Weights of a small GPT-style language model, trained from scratch on English Wikipedia.
Training: a variant of SOAP for these matrices, 134M tokens.
Each number is 128 + 24 x the weight over the matrix's rms, rounded and kept within 0 to 255. Layers, rows and columns count from 0. Numbers have three digits each.

# layer 2 MLP up, 192x64, rms 0.457, rows 11-117, columns 0-63
130100143171091165130124107078154116113056129127129094091167088137113136127121148117184086138130151123112078131117145077145133077113146155139156136170121105120129108111136128121121178141169142
130122139125161116134138113154131141111157146100080140120099120156153129129107085128105147098130132123092132124169128139130131119136094154108122115129149121108126149148127135125138111119123108
140161135148124154122142164082092138131109116149101110113099087127144098133111101178107132150170124160120124189157122120118105113124088142099124153138105115116123116156104149153134110096116143
137167145130112124142121115134108146098098111151137108129144136128107176126106141098148144111108083109072165122153158120127103149142132111128141181117138164130085098146156082114148111125141162
138153110150133110103142141099094148145145109123151152124122153129131082109124108177104126162124131134141133103112134130148170109113136155117118130127158108142128151124111147107115135094105098
131119099131120117163168106122118128117157141126169137107145118082133142125105160144170173116153134135113114135095156162149116136107147179152122130137134126141079164140138128117155145130113097
145090119130121140135138150128148134115120099079136160083135087157134163097081160145141105140077117202108175136142159100149128104092096150108162149154136084151153084146134193122136112151095096
120182084121185164161136153141108142138106151072130152138149140120155060145161140148147121107106109080116123093151124116119166105117177104120136094131076128147142156136129183145125128126147109
122109092165097107107130126179117108128118171139139169095123142127172143113123144113140104107103142147119113112119181083092102172113129118159126122135121090158170140079151102105120088147099097
135128105133093124162070092145131124137084186123158145141165125123146130133116219175131140130135059114160149059084131095166096138052062130119169081095114159135092109127130199153125123119137131
225111135117128134165093115139144124115144141122183100122160117039095131144120119150153101167123122161169132131176156126107151146144101139120160129105123162118131111137183115129102120173115117
169136114164142152141151165087116163115131138142130135152132140101108134092123129109109139118111128134102092150104121128087121133122156178139141095117135120101136117129131120111128143121097127
107084128157122109142119139164097138115119129129134174168125120136103143120153111099150124067163108151134100165131118169110155126128117171170150133124139126129130121120146127108081115092132119
120058075151149113119060156124134127116083122137168121127129119134165129131147123116116137082165102054090096097131157152107117165128122154180177117097140092142190178089154149121130152137129126
154141129113132113187110139168139114155112116131093128076141129138119091099105153140127145137164158157123096115140114137143138120148128129117118161163114106162107129110154151092140109138124155
133134122158099120146109108111104130113139126133121107142148123148136145150126135129167137130128121125055110116193119124097117104097091120100116152135122138120113162128127170143111142145082137
140140093127133111147105077134143085089138133135133164122170093134120132120121120183141132138129123143130137103119140121137106111157151128152103132143132139120118134102121118147114128097133103
105146119099142155165123119117106097193181121134116116106130105110141112104093093154147167104144134132101150082131167110154122086062148140101156101141131118165137138169080104148098091157124115
145140114105133132094136129148119148109112145155133108127091108131117097090116137145100121121112137174127116146117096130116110121120124098123129139094117089118143131163116138137145090102119145
116140145121159135109136136100116115086113121150145145120122122125124109056103141153083152165158134146115119124189138119121148126130129130138133153134134147114128122139115145086127160133115135
071178148145138125125116105116126112145126109119112136135155159155128123113128144149140110155159101147128129127146118114126133164148144164150118125114121103136151093126155102151178108120149150
140134129114133107127128137134116130138169159125140145102134175134108104127170172107124162150140134142134157129126153118147107139124143138146125155115088074143123121158132113111119114100136098
146125127138102120115121108117139128107122153142135149142144097103159143100095123146114129115161138122103119143120127121103139115117097167126178146117132132105100138101168094139147120156133139
131110108106161116129171179126091132163162111129140110129148119142179088143110123120128121149114087134111168142128085067138107123128123097163129105115140124146134143124160080152151106155179109
148090143183199107118095138126129116125146159115114111111075145135074120130147132111127149114129141134122132126113127138159126114095152139186156100126113149111139113170109136121147102103168107
085114119102129170127158123112130139089136172105150084120172122069111121142110131122122107146138119107112101141089126137126136137157115140118127144128070130134128140152100095128132149136146140
099108111136131122136128136145169135133106184135122202124093144069135130132145159155103114168105108136126156042066149108138145148127122149094126152121165101107180125082135121170143140146089167
170139111146188118038107142171127113137159097148118113157070122109144108104113145120119155118093114126124139108098127102162104115140168132115161108120141094121137119134153141082139127092136104
131132134143136153096102086146143131135110110149129142099087126137089112159115109097146129140107184143129115134113122123135133126121130161160158117075097117132115142096150166148111078114129162
165103135114138110144132185136089153109106160120121129095160159113094142095084143084175092113103133109093114147118105109141143119117102149118150115133144103146098178157145181152111081119128135
169124135146131100113142117143155123158115110109097159111160123099115112094127143143144140152117152142144137132138121132144124144140103146141129126129123093111059136107150109133116112127113106
126177117128165131189119134140171105114120105120128143120135067121126161151139143130120148098156124104145133108110081150099155147087132143099121106091100110162133134122155124108145117092120130
190137094194187126111097121136087133139180147126135145132139125126116128132108121154119128107135122121165101139121179114124124139154148116099138085137092140143154127185197162098134154140111081
162159083120132130115123147164100106144079142164138107128184105128148139099119104134171088121121153142146149126192132143107053074122132153128177156107153102114112129142110110107138081146099128
137139086122111125154132115151107114162098130108159144117117089151129149106119111113137103114143110101129094123102144189152141152139140136151179125147144132112168096124165130110118121067160137
122148123137092139132122098170160123097080109157107161132147106164123155098118130134144145113101120127091096107134079110148101133180111133152133132093140119118129113115171136179152121116156136
157106102121158152131094154163095110114142147106141125130109130157113084107117115129149114102114130130127105142134121160157129101090134122187109124143148131140089157132156131129091165122131077
107184136149086097120119111124090123127102144145152144116146123107159116093094142126122132137159125090088109132121145107126142180180150123115156116130098123066148137094151123154152098140106134
112090121123122142162131156134116117127144139097138131130112129117139085121112124129115126135160143129114140122132093119126118120153124124126115121125146120136084135147122149107135154111109115
179135163142147144084113159127091105153102130121149105127121177096138139125136153100123048128102144108091109139172137094119192122130111126146154139112137097124137150111102094121126102187053138
137140114133125139122158121109120128154089158159113115133102115145144097131102138139108107111162130111098116111123120149132114114130094150151142162121111077105138149124167140113138132114139109
136156136120094131157133132115096147116115133174121141135136124122112144193147103123102126135133126082114133112142154112136149132174106155099157114089101122114147133127157111132141128125142142
095147171083116121158138138101120118119099125120182138100158147182150127123139107147091131126144136113112144134136151107143150109175109157122164101118126132144132141169120106098140101139104084
135116137118157127138126125132113125136103150120133133142165152126126124132121114172100166110133126142107077131132116132156146101134135106137094133097121103140145135116118088117123161097148119
146140118125101114129109136139123153148119143124107116140109123138112102135116089138082147139201148116144108109125155124121106082108123173117138133116103145120138126074116143125115112111143132
174149122106097118113098069164128120103127115156102144104136139149122156117144148125144165142133085101105129137116115108084116118102071153163076142156126121109162160113173150155138121095152120
160096095133072107156103072130131137123150141119166115170115131120110122153124141134105176123141123119091108090106147116126134149148087136140151134126146113126125113143151143112158089142116109
142133086150144127124134163128150081073111140101142113135113100141139134125154142100106128106165118075124156120146087103127163149127114134173147121104138112114135135121179142129131137100163118
125174163099124141211141118170138120137093147159127147053099065089127151143130127121175099133131127129119166082163148104135133138088128138109143089161125144117181128186104152136127151157104098
112147112088123140177106098152142124138143097113119161134154136126150096130101102153144151141155096078113125117142178152098107117166108119149063141118097166138142116127121145141148127119105133
142128141107156141069134119119116115140116096128149141141120130149112143107121117139129143156123105125136118155115123131135121116122093125127107134103158129123136120133125146133135136159138118
147115114112099160128154104088069124096082147140128159116105127122101152089060104140112090168080126141117150111126140155111082163155102130145144137140076134100168144156149116073110074175133118
150148113117168141115131136129126101140116100123104111091131150131133095159164145107162119184112131125081152117109149157090113160151133142104118116119098152089156138093120164160152086163124114
126172125112167114192122089155119103123164109148150113153185120106101102128158084193124146118161085123114127099198110149127147141156114157139148095116145139134142146117125145164141118119076142
147153114109085130131120137126120109126124138148136157143105079105149100096117132122138131121108122118122136143139134140138160121145138127149124117113136100123106129115133130148117136124138109
117137163149107159094111091164174130128138115111122115096128148138097143137134115135147107118153136078122147112113143133126125156151113166113130147105117146139109121168126173104155143111116130
106118125186137116092169115093148085167104133134098137126144155106114153126158130141138139143132128117098133099104119118137148128138142146119131174065097145134104145115115058123164169110127149
108160127206086108129125114147154124150042207106132125077102094144136126100135124120132110077118130093148099127095130130087208180143167123173144170093103180100084127151160132101130148118073140
097106150155126126111132130108105103122136116140116178089125144146121134101146123143112137153159177151069081093116131129147120061133110141101133174108055176148122116134168124131152093133126138
116110122132164155115148118172190098105071153122150096101118079074105168109076106075099086113143202115179199078137141130103162136115125118185163120123085112157124150124136098168127097129147122
127106135128107144140130100101120157128124140117103112174125148127108092096152128130115101104112100125128156125130096111147124150101148136151152120117150129105143130149122173162119127127142141
155145128150106175110150166128140115143120108137109138147138135142109094114109148110117110116135122100115132126135124130135113136111127132144110107147132106116130118172141118122123120117134101
160136117123144121110159165158132132087116100104173088108139159157076123166137144135134107148109129103148150090120163126145120183148184130094161127147141131152126118130110143143130172114135124
143150135091166158142140131127161145119162119158139097093125136145105098099123120101134142152154108139133130089110124120113142114123134089132112123083145124204138093122118129123122076135203117
134116059125108160161121154128131116115107164155135153141172115104163090147118091166144097161094166123095115101117135123131143101136117112147179115157143086120137146098149103172123114117124160
181131096142163144109144188145128118158148143142111139169091139120170149106125115129155140180120156167134081148129156102171108054162116142118121126120143114131161118118137156118150106108071093
115140159176135152090112123099152124093127116130157140136137169146117142153110152152171099131197161155096104137142143050112100126138113108135125172138132107140150145117176087097097050162117124
147129103111137109126131114143134106138126163115159133078124086119158121097091130152116133124128156176127177076147121081089131120091103118097170093121129115113171162097157179154105075179120122
138112091112151095153168135118102128140161099124142154169149133101153083103084104148137117144114133083086128107104115138165141136102143107127142118104139144106165130136120172072183143136120099
183135148135141115170147100114118106102111164114151100128117115124122126095151128148166105133168134161119121112110126131130149097146132087095129103180139131080149096122088137154128154117132102
149140110110093136128125125111132148138145124090101126145101113134128141148136134170109133137123146125119128095150121093137113092126104097112075160171133115138135144136097145120148116099131148
154132124167126143140109100168067103090112108132158077139156101146132119166143121114136127160145157110176176124135156143092157113120099147195113133090093088105085044125115156128158111127156191
120122176144148115136101117108154090107117117144125087112169112109160148126130064154186121092148146101123162134093136156152123139115156148142101114088128128113120139132144136149152134134128093
105118116153120121105160135126139163086107131128139120074134152134101181152146104102134154157102107182089132145094129134142136093136151138128176111113146118142133101132138125123157100079131125
111138118144119100181152133154126159134115123105131175112092132125114111109128132155097149114135148122102133119119115140121140173087115142147128128133120123117134144174117104157145142093113146
145110108146145151155146134123163117117187170103127133156121162115117123085129121154082173123160169075110137086126165090103124163107110149106142139121146152121137139115087128124134124134124124
147123107156131113130086133105125115151136127087117155079137155121092102127176085153138110110116156110124132081151127123102143148130137143142131136178094134125159138142109125150110144052129139
136094113132137117095149121108112088103153092145141105098138148117122103142125175109157105116121116153110110101148115128132107129136120176114153131112129163098144134110185150112156105156124107
118137144145112125147112133124133133131103162155106154127125127115139117094144133143137107142132125129133112122111121119151104097130132130127141127120131104137127136151143136121129109132116118
157133186106165098168119115108125108132120189105126158084142139107148145124121107157155116114131103142138111127122106152159116124142138115112105139147128140077141102132142145150130181108112048
144148140111156158181140103145121110162149114114151150115124116130113091139087123152128106131143159138132148096130111123094123132097151133112098110133148134148153122159127119120153116126175121
129140123117116077161143151169125134096114129138144125119178147071121108098132141102106103130171138125121161097127147126173095173162157103124120135106132144148115101132120159108143132112104131
099151112163097140110108181177123119076151078150152074119112125134097102134106154148158091104182093111077091147119114109108103141146155176150141150150146137153133126135122083134155095114142112
168140092170142113135124148123166123110113087120111141087090136173160072147186151133163138154175096104122139128122156150140139125116112079059140099073137137127104124100128103172133129118115152
084113101106121180134142108135124136078125148131108114154160156111072096116111131129104140149092122119100165075096114124127111105125183125093144143163123150116103157140106127129102145130142086
125101121122145099122156107126122126129146136137112100099124126111141106122135145117129146173152105135068129123103147146084110165101127185135130136153109144104126166083147166113161158111104144
143120136177106126159142114092126082120082149157142139191141152100114128111081079185138127127143130097130151125134185171108090134131157089156123132097164091127141080093175150095116088099130144
129102109141084200163126119137115170138107136123116104125146149119152134151130112169090112116141114149149106122169124092111129123141124088117101134146130117143147136099143096167187152132133136
141127112160149114107138158105115120145142132133129138129108115136112110147142146076105121135117131141118157142125153140144156092121149127160177111154089143160097115162106123104129089075114116
093108108173099146108145104148130125146082153085123115165113090122155113175138159107120097135127131112093147113150144138107121119131101136149153144147107121076158109153086141154134111158117164
181107114135099141078121148131111121174107039081155121093140108100156124110123136138151112166126150151160130148091153109127174121123130137068121134119084156134109138035086139142129148136087119
189109098144126117113137180151116105094129107142081129123120149133123111099171149128149158129135154141126115164147085111141134128105125121127111156096113128101096169136160101147149146133101140
133148072100149132103110166143174106143192165131117183088185104087119091083172112147140115098163166135158125122147130198121116107122168056172138126177096132133096087133145126068179154125125220
130134113132145134164117111131159114110101122119134139103137096135122152149092138160127138101160160144115112137100096134068147112126129119128110149130153098142118122136145156127155084107150130
154160130173157141145136123119141123094123151113141084113146143109081086133088119156143152113119146089153105166144137126101180125102163203130149150134089169052131145071127142111190164124089155
116124122123114132156123090134123089154127119117119104146180097141128128165164094135154128121140161129144163123122120143109169077120120146119093133131149124120107140132094117145141129112126151
162144118098134098111163124122079072076137102176098134064155118123156160137112063080165141179118164162127145098123155104166098127214110168114087081114100141188134139154117166152146098122127174
113094133124139138139122161137113119098084154113105134107152103136129136153131127094114109129151147132102128123132120147092145128112125122133131094130121123122097086101139180131166136132197105
125153115167120126130100174128093136103114176174135118106122113116130129132133143112108144151137120143126149140172153086153087138114140168110175146074142116074159104157148136115117128164103114
107105091147129090156118148161127168092127150102103174123148096106152120096119137135103117158158124141091104148105129129114172148100112128126115136130100117151152137118151158090159141125144124
127144125190133122072157127158138133111106140107141132110130137136118141091114146151123126101146143111156124149076152124095170126138168157121122116115123122110109144099131152089140147097095145
149045124147084101170157134152137125104111163196142129126100112163072121136131138106160110128108123161175165115103180094080151149159149093112149150137168090094154091192096081167109171141086095
135129141135152117072089119120171105103096126144097125119135125104112121141108128174137124128119133138132139109166104130171087146157149090137147123105073108126113136133132091162181155161161156
119140145082123129111157144120148150146091118156174156111089099127176118122083145147143099136142130135138092133128120101116141074101097096122167131138145137165117108159130164117161126127116165
120115104129161135112113175131132107129135123124101164139145092096144120113166144134100107115123121115129124125121115168138134142185156155137161109161158137142151132150133134151141132104164122
167122115142141157154108116121115118111123091078125141083142135113138104097140120119187102150107163160100114152092100160163152155137146172088131096130125148089124154113093135149123154133126098
116113105167088126132140069098117107097070119162134137110135102132151119077117134126141116099082211186108137104102141147145083122091131133124144145164136103110158133169136126133110119108113182
# layer 2 MLP down (transposed), 192x64, rms 0.331, rows 11-117, columns 0-63
133112126178132098116141146147116118092148137102154105171073158169141136080169138161158094147083083146146138174166108147109165093142087113126148093135116132128152149126117132150110092109090097
084132151139137150140155142128139091144123161128087117129127100149150172119093150095122138110116136118110139140143158105110144103132109132100137122118122137097092145134153091103125158129115132
081157130122157112143135068112082096140109152170113106099116114106125136102120132133134118135138085123121126120121122104125062188127102106102112149141120145106158114179122139131169122118143124
107116164101093139150126119103160135184121091159126132075109117127128123146098140114154115149159137116145067147098143136116133139132139128128151097164124137128190127084138140154111154095128121
102125104166127123108129133129111151145126105133131092113130113135140114108101119131129131178104153135137120086119145118133166077120101152093124143114098140149114155123131154102134124146113120
133095153136132158106095134096125104182157153169124124116127140150127107131153121080160143073108122112135116115121146093117099102102109116070143114141131119094128160102137146142121114132100120
150131116171139140123107197169090124161159088098180096118071097166125126120091156129103128111154133120194130135145131104150112125178096150110155117122106160158100098140124101144134057120113102
105097122119139122103117182136136145145174066123102147121126139149125179084137124152153165104145082149157146137156162144139106145178137127105104133108113141138104141082113076157100098094093085
122155085182093106089127166141094146128090155122121155136095177105155118060150135146097109151085124125116160127147159150153105101113098136149133119126135109125139164171126174090106113129058116
140146130105132110141113101116157149121111167123129121149117130093170113153091161078126170107109066129203150164092140089149160140126118138074171146132127161175128098127149166160132102089103165
141148134101143097147118082156109150193113135092114149111105116125196134140145130176140153105105162131126136127126094128096097127152143065129117076120103075127126160173157150142126132192119109
109147092145101134147118109090132121136097104173096115130173135144118116129133125128145154133123140140104106092145114146148095117131142123159126120131101118172120136151123145128136125125141154
144177152108138103144159108130112134163107122148101114160133161116157142145124146130141126130100149100120124104148133134143112121133137095108085146163115157142158164103158123141143136131117139
145144080129131163058039187182086111140130155117092172136118135132169132114211080131149134118170119099107129139096130136205113090096156140107149148144143147108112131083144169129135095076150118
117138146108138138181132141151116115167113153127151117094122175116121093138153173105143145126143148139145097122146125124125157139170160143109136165123154114175102136128168144080125126151164128
110106148141132107084129124094122138130140092125118135151135126117130096117095118085142118126115121107093110140111126122117128137130141113126135126111141088123111123148141113136128124097100132
150123102132129154106149160105139122090143089101156084110103121106141154143112155089149121119118134152108124141141092122146140135137095163130171117116157119121115146126137132103103149103121122
132107179105115129099121153094097141113155095139147128135165173080149118070038136132152119124098108149106168120118120105143110119162109148079096091123126094088136148100092109142161115153098149
125123109128105106133129125096137119116133127083091153123122144106118167189088117130142097147101122107143125099139133126157127112141125127143129107169172133118101129069112134098132145156115150
127096113152145143112135136123128129153157111103139076136149146150112140133160110148137090118095083112103103128074144119122115149153114143151145153115124102125144124168176124145106125112116099
147142099127135098134158080125141109116104109141101126159138122152102165127122146149114164091135166126121126138088124137111148085115141131142132138173106134119120152138100139108124159123121145
110121130062146152126135114121119124116152130105124141131095144159126121145132109082137117116096113095136118148122140126132121156138118116140133097136160143149100110129103144094109129127142143
140115106172082130108133120130147139134110160126123109137081158128104150135130092135078149104107155134145089123145148112128101108133160129173135143135129130169162112112145131145132140117095135
144153164165149133085117098147141108112119121125145182116109121148090153106135118119187150102128100134169090181131114180144156156137165181141175101091174153091115153123155112102087157121119144
119139117072095149109201115114119169117132170160137128169102105122084094163092104099111097128087127157148112110130127099174113143145115131196136115136156103132131078142129145117088178126137170
140123193141117114099083104134096119129149129165168113131124154117073111084074146154137121150154074116156112123172127109127136115163144151113111125127176133120153151150112098119132103142121115
176168112126125137164118121136124153091099139166118144115065115122079159153139128162132144089108074107149116132106110105147122096123166121108137124106138099118137106124123148107078161118103129
098106208125153158133131138093126142078136143190140124112114140139113114146139119061155144157103137134127124172135140100160134145106166122150142136112131109141108115176083113129129153134156094
128150100112118113139090153110115125131150125142096122145104155125153139151125145107113126123126147089090104146144068125135108186167142121164160138130168088144106121143131087153139125139145140
139099157125070168166078200164149168174093147118155158121140138139131183127128155115131096141056133141139163098141084184052123117139130149143133102088106122150114143170122085143136128124119110
154113135146113136157120146145144140131142175103117136140156120091153151135126166133146142148148110131141134149116120136126139126128111145122170121145154112132095138142140169104113121216127102
103161125117138136188140152139152120130132096120123116104099097125148157169126147119132124146132144093142141110103131113109156123108143123118096112099105117151139131099163109137133113137115106
146113149115123137116120096121156093140148093163145093121149143083120130132094158112122147204144131117140130144119156098116102114123105098138133099078117145176084135151143136102120133129147096
157102169137149125188114161123097152184129168110148087137099117133188129111125126148122081118124109089064167144119120143150085124074104110147129167099200097132103112144094118124146153124154125
138145084149101102141108150104137121123135135098136103048133135125170161146103145105135098112141137105119137111119141112141117122097149104104153159139139115104117125125155141119156125135071096
145141140111124130157140107099135130098109095141143131123077148132121118111111124121140122130103114161121080132152135114103115114133134147159162152126144141126132091111136135150124153178075157
141134123176125138141150116135097089168141157125110101156104120145122138100146114102131140115160132122103093144116113111150109112162181115141125145131124132121130110138111116111129090111100129
159158091119153102119183066162151121079159118112157124150162131166077135169115136095153168089106109138138135120166115189100148124114081138131125129146163193142130124097143151114119099080132144
128169126151129139168164118130146137119111095117087108106129106158087146121159109150154154089125124139137109119134155151156143150114128095156120108114109146117134114125104094111129142100138139
146119125157116102139146159161151098134103129140133162115089104095075175144138116092176179087081106100143161110076116127085067106126124147115145118160065152107138085154184134131159110105111156
141110133132140109129163114137138137133114138125121111135112120147131134138100119157096161133166126095123109163119149151128110122154121157143165134115132095084107127114162106117111145121125132
140162134142088120131127101134068108135149126152114128121150112144103130136123095094106132104150150093160116150113150130152136102133128137118147107141092139149124149134148103096119119121125128
130145186131092153129204140117138098125171118152151115120161170138112140133149115138087137067155159133099132107132125125156148124147107138155102116090111099173138126196143095144145139128122097
115180140130150167152110126083103108106134102118101116156120151133088130103146133125140120141116117135124114121174105131091118101145158113121127133135157145157127113142168109148113145128115099
107134125133097118142136131145156138146097161164116127138125112110120119103138124105108108125147114123130115087095130112119089111118148166132160117082131158108150127109143115121108157107127147
156156144110095157158116139121109133131122125171109143121122144142139186099160161101150135144129131099131146160119129128116114146125091149152122147156156155108152167160157131108115173127180123
158138158156157108107140169107128101159146093094099163090131153098177149111145123132107116149136146140111126124118131138128123118103148202125110124128131154110129163101128067115143083129091143
163163151144126142156123118134135084141096142149154131108094135076144141122119164143129153171121175169131114129135120113128134123123127144152107124128118119159121135107127115105128118085149126
160145093109125109137096137180139142151132059126098127102136060108136191141144149117100105129121114143142088114151122134117177154144145133139086139132134154181159105120119111127144134074111126
159091079164116117119129178140144127115130122120090151155108108110111111109124150119134101105125125133126100149129157130097139116122123143147171131139094156138144103170098135089131158125096141
098146110148093137105147111093147120140152139124129145110135135129098117136143127122120139128132154089101100128132108122102105133099107108159111143097118119130099117137131127115132142133141132
164092155189133170143142158090174100100109128125078109130081132150091119157107095166158089080149073176152157120123091122116116120074141097120128086134104120115171113126115191121149153128109110
135098117090160109113142129124129115114147114112120196132128082108120091088137118145100093179132142144150096137084156175149146090111127136110119116144141139150140119138125132126102125068159118
111119155130157107144125142104103143110117125115116125129164183100083101076146102128147086130110096152133148140134087135089131162143100152102128096144126093098108102116127120127130162137099092
126123157106114100133140127109142134120148112112135147145081126101124108091125114142117132152108131100108150119144129147129115159161155138149134126116176130122126102122107114133133143164125121
148182130092174141087158132129156114157141132147154145133154143076167157136109154088121151126129139093076126085102141153112126182106127121140138128126119154140134150092153122096128157140119137
143098123142136170129063177181161149163122100126132119123147138152118171130115170101107169136143109154157159137123133123125135144156158126140149089101137136145101130107135113121126103106132119
144200063102097145193123116124075147144122101125117153057151127062225111093087115144125115146160135147137161173100084093166062142098108083092111172121137123188171131197151140160139112165114186
128108133114101105043111153123160149115130165134120158146184137122138100128143129134097118069144143149127104111147137126150104149152151093127156124164130122143104140163134137124113142114123162
125140166128121121141156143137145109162068136135101165133115107101127154144098103118151149125196148190116102079121103150137145141098154143080107135127153126119110146103173056135129105109120176
123109122130134095141125168138128122102119144117176145085157116119102154198087102141156137144122109134115105128156145138110112106182116140113067156104115142105114093107119105107147128109128137
150141088151126143137132148152133123159161135097123141118124146115109158115136140141128165099147143126137115135127130147150146118148134159148144110145096136103132100152134121143126142113130118
138160143065137114083155115109109108153151091082066137092099124118172098126109112061094131117138144105109156156114102122161117125116118118093093102099143113110139135097121119128100142139174106
060103170153126107130112141158093176166084134096139139127117106157133126173105098192120161151142126153089147091154121098123134131137114172146119133112110112107102118162150140171156113137171129
078155128099130130115164135135101129150143124155148154151183144144096087133148122113160111114143148162112098117158124146124136159110146142162148162131158127135151127135129092112068141101196167
148104165109161134085163118133142119155136108106100133171179164150186092120150132121145126122110170148135148090097155122128142157086147127140092147152124135151124141135136137138153117101148126
103124118142119147142102182089150081137080168157129083113161112098134097158097114107105082146110120120075117120142122116119109153132124125096170154118162065121165131152139144163091051146110136
106083116118152127103101152147095114119140112127123164172099103126134090148142135105109125156121138122116091154134137133141119135150145145114170145077125132156090124142143158078116098195152115
135140165140161157163112147151114133130149189144138083168114106141148152126147157103134113120117117131129113157145131174111101115174136131103123177135117114107090120148111077169109160158082159
116120124107112136114116170093157140133117124076086148119111119098169133123114113105126161138136119076121164106137143121152120117124105129099129158163113120094150134144141147115100185139121172
157122169126153149135148133113119096125124122126155131170149125117120140121127106092147122104135108122148110121146137134123115144137150130146146154137145153134120138138147119133111139137079141
123136135139119194127073174111101118141093073087146121087098126160129132140091145098149136192122116106129138106151128116082098120090157157142141095119118145097100111123127126075127147152135118
088096162119145146127158097135125105118105113111128150175165145155121106111113185082090102140155111137160135108150145137123122114100106109154137154141089167146144109117118133126108100137136148
161149143111126108090075106115152164167169151135119116086107150145148135118157149149117147127142080182152147120118092124132144118115120139109135158143156142131149151119116157147105111104130118
090137127142150116136126133153107142140123102119123170126122108130124083145124143119123137112142112125122106111134113113100146157123175133128132134133110137105125133145149112146124133129090159
150142141123161133130102127145163099134158122138100131123155139119147120144136141126095147143119120070087157153156144132147123145139102148112160125125185150127128152147124150142131113144142112
110111141133120098142133121107100130090083130155174131134088130121110093089115094131114137116089143115149143114109152151145111150161136127104181132150153128121138142155122130123094165136133136
139128106087152140175142137134117125116163089120112125098138116112150153138101134107099187118153139129091151110125145112116135132125083111105130133157080151156109110130111137155137118130138133
112096118109143119118120115132096142132127134146141129126128133150128148116120114144144129126118138165150111122115140122136132109147093123086137118141124101147134136112128150142163126120138144
092165165113151116157122139124123163089123120120119100108105141127141104179073126108101120151106105090117179144127113111163085109138133086156109149129128102153089108159134151108140088169127109
084113106110099105139093194120120168087108164118084149125158111096149160138166117170103086139114118104126136197141147130143086137151127103172125157091083102076106114151136129133124123165097121
070142133113114090161152106138121115128159145134101152121144135118115180118125144129122141122106155125169095079138127119104103161115137093112101112130116147118089136132110122102084142142094090
111118125125078119158119164168160110124188106119160110100181146113128119164100128171146144118131148116081181116137143113114098171150171101075143111096157074182116128173089117138069092108131138
120110140092132140101146162150130120121148094138116071150093110145087134159131087093205156144116133163103109152206100128108145156189137089129120117131111132085112142122126136173109142168102127
145089141143072109113101133140103152151116107137134126097121136139134120146118110087138109070153156139123114134118119137126154129146111121158140066101134088102130106137137120112148106143145137
124116161092119131134127139110166074116135131173126116123157080110138143077110111115152134101100146137094158091140126168098113151078118108124134118159151177118129139104064155131161150119147121
038136129088111129097121082165148147067130148110132128127153099115167164161125137132041186146115146107077135146127105112091147133150111143158115117089118108118070125114126063181141116156132151
120044090125170185098158149154086116120117147089186136147116148118119140100134121133152142081097119170137081158089125154080152145116134186134187118095128136161132137110135096086119203148135143
152126111105129109084112108126133158110123130124128138135106135131111102135134136120073125165095083108141134144104136136122082134117139136171153134132171131169110098159117162082092129099156110
163205122149130136117103128103117126110134054180147124091136130140166126165116152120080147139121138124140168116124118134155149137149113142086116100134161101189139131129080120085150116088128108
170108098150147134141164142101121099071102126082106159106096169130138129140102154141091195138155092180104151137121145100143141109101115140105181106176119116133121135117110177145084151101108113
101083130139098151089120167140127129130111126172113131147101145088106084135130126136119148121113120123110140127131116111108099150165091133145174117113127106104076125135131135125139145180132127
123160115084128162111140147103159116129153119150149125130166103091105105111125146122135135109130135120134150130138130159095120119134115086170143134128103102090104064147104108093155147107108199
118144127096168142157143125093139099139123139120157122115135128139147155152081156116134152133149143146113124109110097138065140125141155138122108133138148087134151110121119153135153125115167115
127149112111083097120169077118104112137098139136087144133097141124167109160144105136106123145112130085138159167130087165130123136116126066091151153150139104163083155140125141130146151177105153
105138114138121131122168119114120131154141140123123109129127154106167131148139108107094144170129168113136161137101144094139154111110142156138127136117186098102138140165139097100158117159102141
125132130146180162121137133136147077112118151115132104224148139105127133121178039135139137084140110040100164145132142124097159074121091141122168140085098127141129138119160144076163091120101101
106117150108095185143119129161098133136131135183119123137169125160104161117133133101105117200143118156120139106128139144147122146126134125138107132121154125152093119121152112112140143101153133
102153124054124078123154118132131171119152120094149103127113124151149113127125167127164105132136152124134132136144140134121127142115127070102117090145117127118148177131137101124094092163197118
087105142116142100123142135127149148117147129170073121144125102135123116125112119113120124125123103145082119147166111109169112120130124105114097148123168100150132129143127104114160107119123125
126151111112125100155120126123099127162148090140130111097148102118190097145092118140128139122139124131154189103136076111092141127156101146120127132118125106170137130130164132145126103136159127
082126172143093125115127095168124118087140164163158179145157111110060120109131107070121127069130105123156144149108108147102133149098132168162180122144154115088127097124148088118105127101133153
121151150141137142122098165130096103119131121134098123093129151120138163118113119134117180152162119160133170150127110132086187138073197145112153139147126133089130140141139101160137123145109129
138108184071112143124149106097143156120112119148201151100129134112133110154121088188126105158160103126132084130096119135103119087114132115161182116148168144130105091135136174124157158173133130
133134089132130128122127117113139119155132102118146139113114135103136125092138108131116145120111120118097121118123129135151112133136124130148127148119141177100121110077152155116167121134101126
125190098117124118138165080118138102132160133142120096091106189102139133121111123161167112155169171121124170086108131128130123118104098108085112147124129097100144140093102150141141122170105118
123148131120105127164126067108133145131115123080131128119156113101197131144143126126133105117121186171116173099095124147132097126089130094127084134113104123137105138153137163177120090134127097